{"n_layer": 14, "d_model": 256, "n_head": 4, "n_kv_head": 4, "head_dim": 64, "d_mlp": 1024, "vocab_size": 4716, "activation": "tanh_gelu", "norm": "layernorm", "norm_place": "pre", "norm_eps": 1e-05, "positions": "learned", "qk_norm": false, "attn_scale": 0.125, "bias": "all", "tie_embeddings": true, "parallel_block": false, "init": "normal", "init_std_qkv": 0.0698, "init_std_o": 0.0132, "init_std_up": 0.0698, "init_std_down": 0.0066, "optimizer": "soap_variant", "lr": 0.00536, "lr_mult_up": 0.669, "beta1": 0.95, "beta2": 0.99, "lr_head": 0.00747, "warmup_steps": 200, "schedule": "cos", "final_lr_fraction": 0.03, "batch_tokens": 65536, "seq_len": 768, "doc_mask": true, "train_tokens": 208200000, "steps": 3177, "dataset": "wikipedia_en"}
Each number is 200 + 30 x the weight over its row's rms, rounded and kept within 0 to 999. Layers, rows and columns count from 0. The size before them is the row's rms in percent of the matrix's.

# layer 7 attention value, 256x256, rms 0.106, rows 78-88, columns 128-191
114,183,223,203,209,236,176,193,238,204,223,169,237,249,167,210,220,206,176,176,184,199,152,167,238,184,247,209,168,227,245,177,219,178,242,232,178,184,193,205,182,162,213,204,196,168,186,200,195,228,116,203,219,201,219,223,193,214,99,214,229,132,235,174,264
104,234,209,268,167,142,206,199,180,220,227,198,225,206,202,259,189,225,177,196,233,159,183,219,157,247,192,177,180,225,134,229,184,177,168,259,215,174,233,211,205,195,184,211,181,205,206,239,158,231,177,158,133,225,196,233,192,250,175,223,231,192,205,220,176
108,192,209,220,207,222,222,214,218,210,200,214,218,222,206,245,218,183,198,268,241,198,222,195,172,215,204,213,175,264,175,167,237,151,134,187,218,214,216,190,222,200,172,205,185,222,228,193,213,242,193,222,187,183,161,169,181,173,146,224,207,151,141,176,154
100,190,175,179,248,192,209,207,244,173,163,207,210,222,213,212,195,245,181,178,230,253,141,180,203,225,208,211,211,221,188,186,203,207,191,164,241,239,152,215,199,204,199,168,190,176,168,178,213,186,182,115,183,223,218,172,160,240,187,180,241,208,237,137,210
109,185,137,175,190,178,213,227,174,214,169,239,224,172,186,142,206,176,210,210,239,129,261,244,216,157,185,208,168,202,217,176,193,194,236,208,207,189,192,195,298,198,243,131,259,204,175,121,192,203,236,186,181,168,166,226,236,199,151,198,155,235,202,190,172
110,226,146,211,149,152,194,223,163,229,171,239,201,211,215,138,126,256,174,157,207,193,225,224,213,209,196,204,183,183,142,191,194,200,210,135,188,199,220,211,202,177,162,175,178,206,189,227,209,221,182,170,192,154,155,196,198,202,152,208,181,165,131,219,226
109,210,207,244,252,187,206,218,215,210,215,163,199,163,248,169,230,180,206,140,211,146,163,208,171,251,172,179,171,144,216,202,205,190,202,198,205,235,165,200,246,222,227,192,229,188,224,118,173,224,156,196,214,244,201,175,155,187,218,184,158,213,258,214,242
103,209,183,170,175,198,178,160,225,230,173,178,211,144,181,213,179,207,206,212,200,169,153,185,209,181,182,255,201,259,207,221,181,221,205,167,181,192,155,274,168,213,247,203,222,183,175,224,245,230,244,203,233,264,139,205,208,204,248,211,232,189,155,228,232
107,203,181,186,203,217,241,192,234,160,217,162,197,235,235,186,136,245,239,223,198,166,199,183,194,162,148,155,208,214,166,219,144,221,202,208,185,212,184,188,176,160,188,227,137,215,211,251,210,189,193,188,235,161,229,207,250,209,171,204,171,231,212,174,215
113,206,197,209,216,138,184,193,176,239,219,162,144,188,199,212,233,230,174,257,210,202,202,206,161,179,193,236,207,179,206,212,161,175,260,187,198,167,172,218,237,208,209,193,192,215,230,192,204,172,157,173,188,253,149,181,200,228,180,267,198,214,183,225,156
102,214,251,228,219,175,249,220,213,212,233,181,233,202,246,212,189,141,241,210,166,211,180,212,242,196,234,212,149,192,222,150,217,221,229,174,215,193,214,224,182,212,219,137,208,240,194,254,200,186,238,190,218,167,190,163,204,237,206,175,211,208,154,220,223
# layer 7 attention output (transposed), 256x256, rms 0.0843, rows 78-88, columns 128-191
118,255,152,178,241,228,225,203,190,187,198,210,132,168,231,178,241,206,173,255,218,166,205,229,177,210,148,245,185,153,236,194,238,129,217,203,193,159,170,230,202,170,235,196,240,262,229,191,189,165,178,183,155,262,198,186,194,152,233,194,222,228,168,249,236
112,203,213,190,206,273,199,184,221,244,236,228,210,193,189,216,176,205,233,226,175,200,208,199,174,192,172,178,219,193,217,251,220,214,208,219,245,239,193,203,214,149,234,223,190,214,217,244,175,127,166,226,219,178,201,188,180,203,198,195,182,236,184,174,198
110,199,153,188,151,183,182,173,221,194,202,239,256,140,222,224,216,191,189,182,221,257,216,192,207,215,185,208,173,188,187,241,132,204,227,222,200,257,173,160,195,189,216,206,143,223,226,196,199,199,194,212,181,166,193,221,262,215,210,174,202,192,201,178,206
109,192,262,208,163,199,149,211,254,233,166,182,212,221,181,186,151,177,220,201,197,226,165,231,196,217,182,178,209,201,239,196,189,141,204,188,186,230,231,178,242,183,173,151,140,184,238,200,187,173,199,188,191,231,127,197,160,166,209,217,175,192,224,225,191
108,141,219,243,241,183,176,224,201,243,155,181,225,183,230,199,206,216,202,158,205,196,193,201,188,238,239,186,211,194,221,200,173,208,195,207,171,185,198,194,155,206,219,255,193,231,202,234,163,234,219,196,206,219,178,169,192,259,210,186,191,176,236,238,160
116,254,218,237,203,226,159,188,213,227,290,184,215,240,187,250,234,151,186,214,245,204,167,240,189,201,181,193,152,165,186,154,219,268,229,188,229,159,203,197,184,207,217,249,183,216,197,206,171,144,201,162,146,241,286,195,172,206,187,220,171,212,240,192,154
105,190,192,203,126,166,179,236,192,145,178,199,215,210,155,194,184,210,203,263,221,204,232,194,214,241,170,230,194,233,218,258,237,205,189,169,209,186,224,222,185,184,201,216,213,192,240,177,206,160,178,209,194,238,180,191,201,163,159,188,180,220,171,205,194
104,190,216,199,220,181,223,246,214,217,239,241,216,230,217,181,214,212,212,187,203,189,178,203,177,167,128,178,207,207,146,155,193,247,169,227,234,234,199,205,231,201,187,148,185,254,186,219,143,219,192,189,176,160,186,181,152,213,198,219,203,205,201,214,194
110,167,160,214,207,229,156,243,160,216,214,193,196,181,138,170,216,174,188,205,132,207,161,233,234,194,181,238,224,216,186,145,218,181,189,191,245,172,196,220,175,213,221,180,169,193,225,176,217,156,235,201,178,215,217,210,209,242,202,203,234,218,198,137,221
112,206,200,208,169,281,151,210,220,212,216,202,222,248,240,188,157,175,205,247,176,148,220,209,175,172,169,144,212,194,183,164,249,197,213,203,206,198,218,193,157,208,201,194,190,208,229,161,166,202,219,189,189,172,207,228,181,171,226,189,210,175,213,173,194
106,240,103,167,170,175,178,222,197,180,190,198,248,181,205,158,221,223,178,242,202,225,222,186,185,173,218,216,258,200,195,226,178,188,235,211,201,203,172,227,256,255,170,214,201,176,160,208,221,177,200,148,213,194,212,239,200,194,243,207,220,169,227,198,228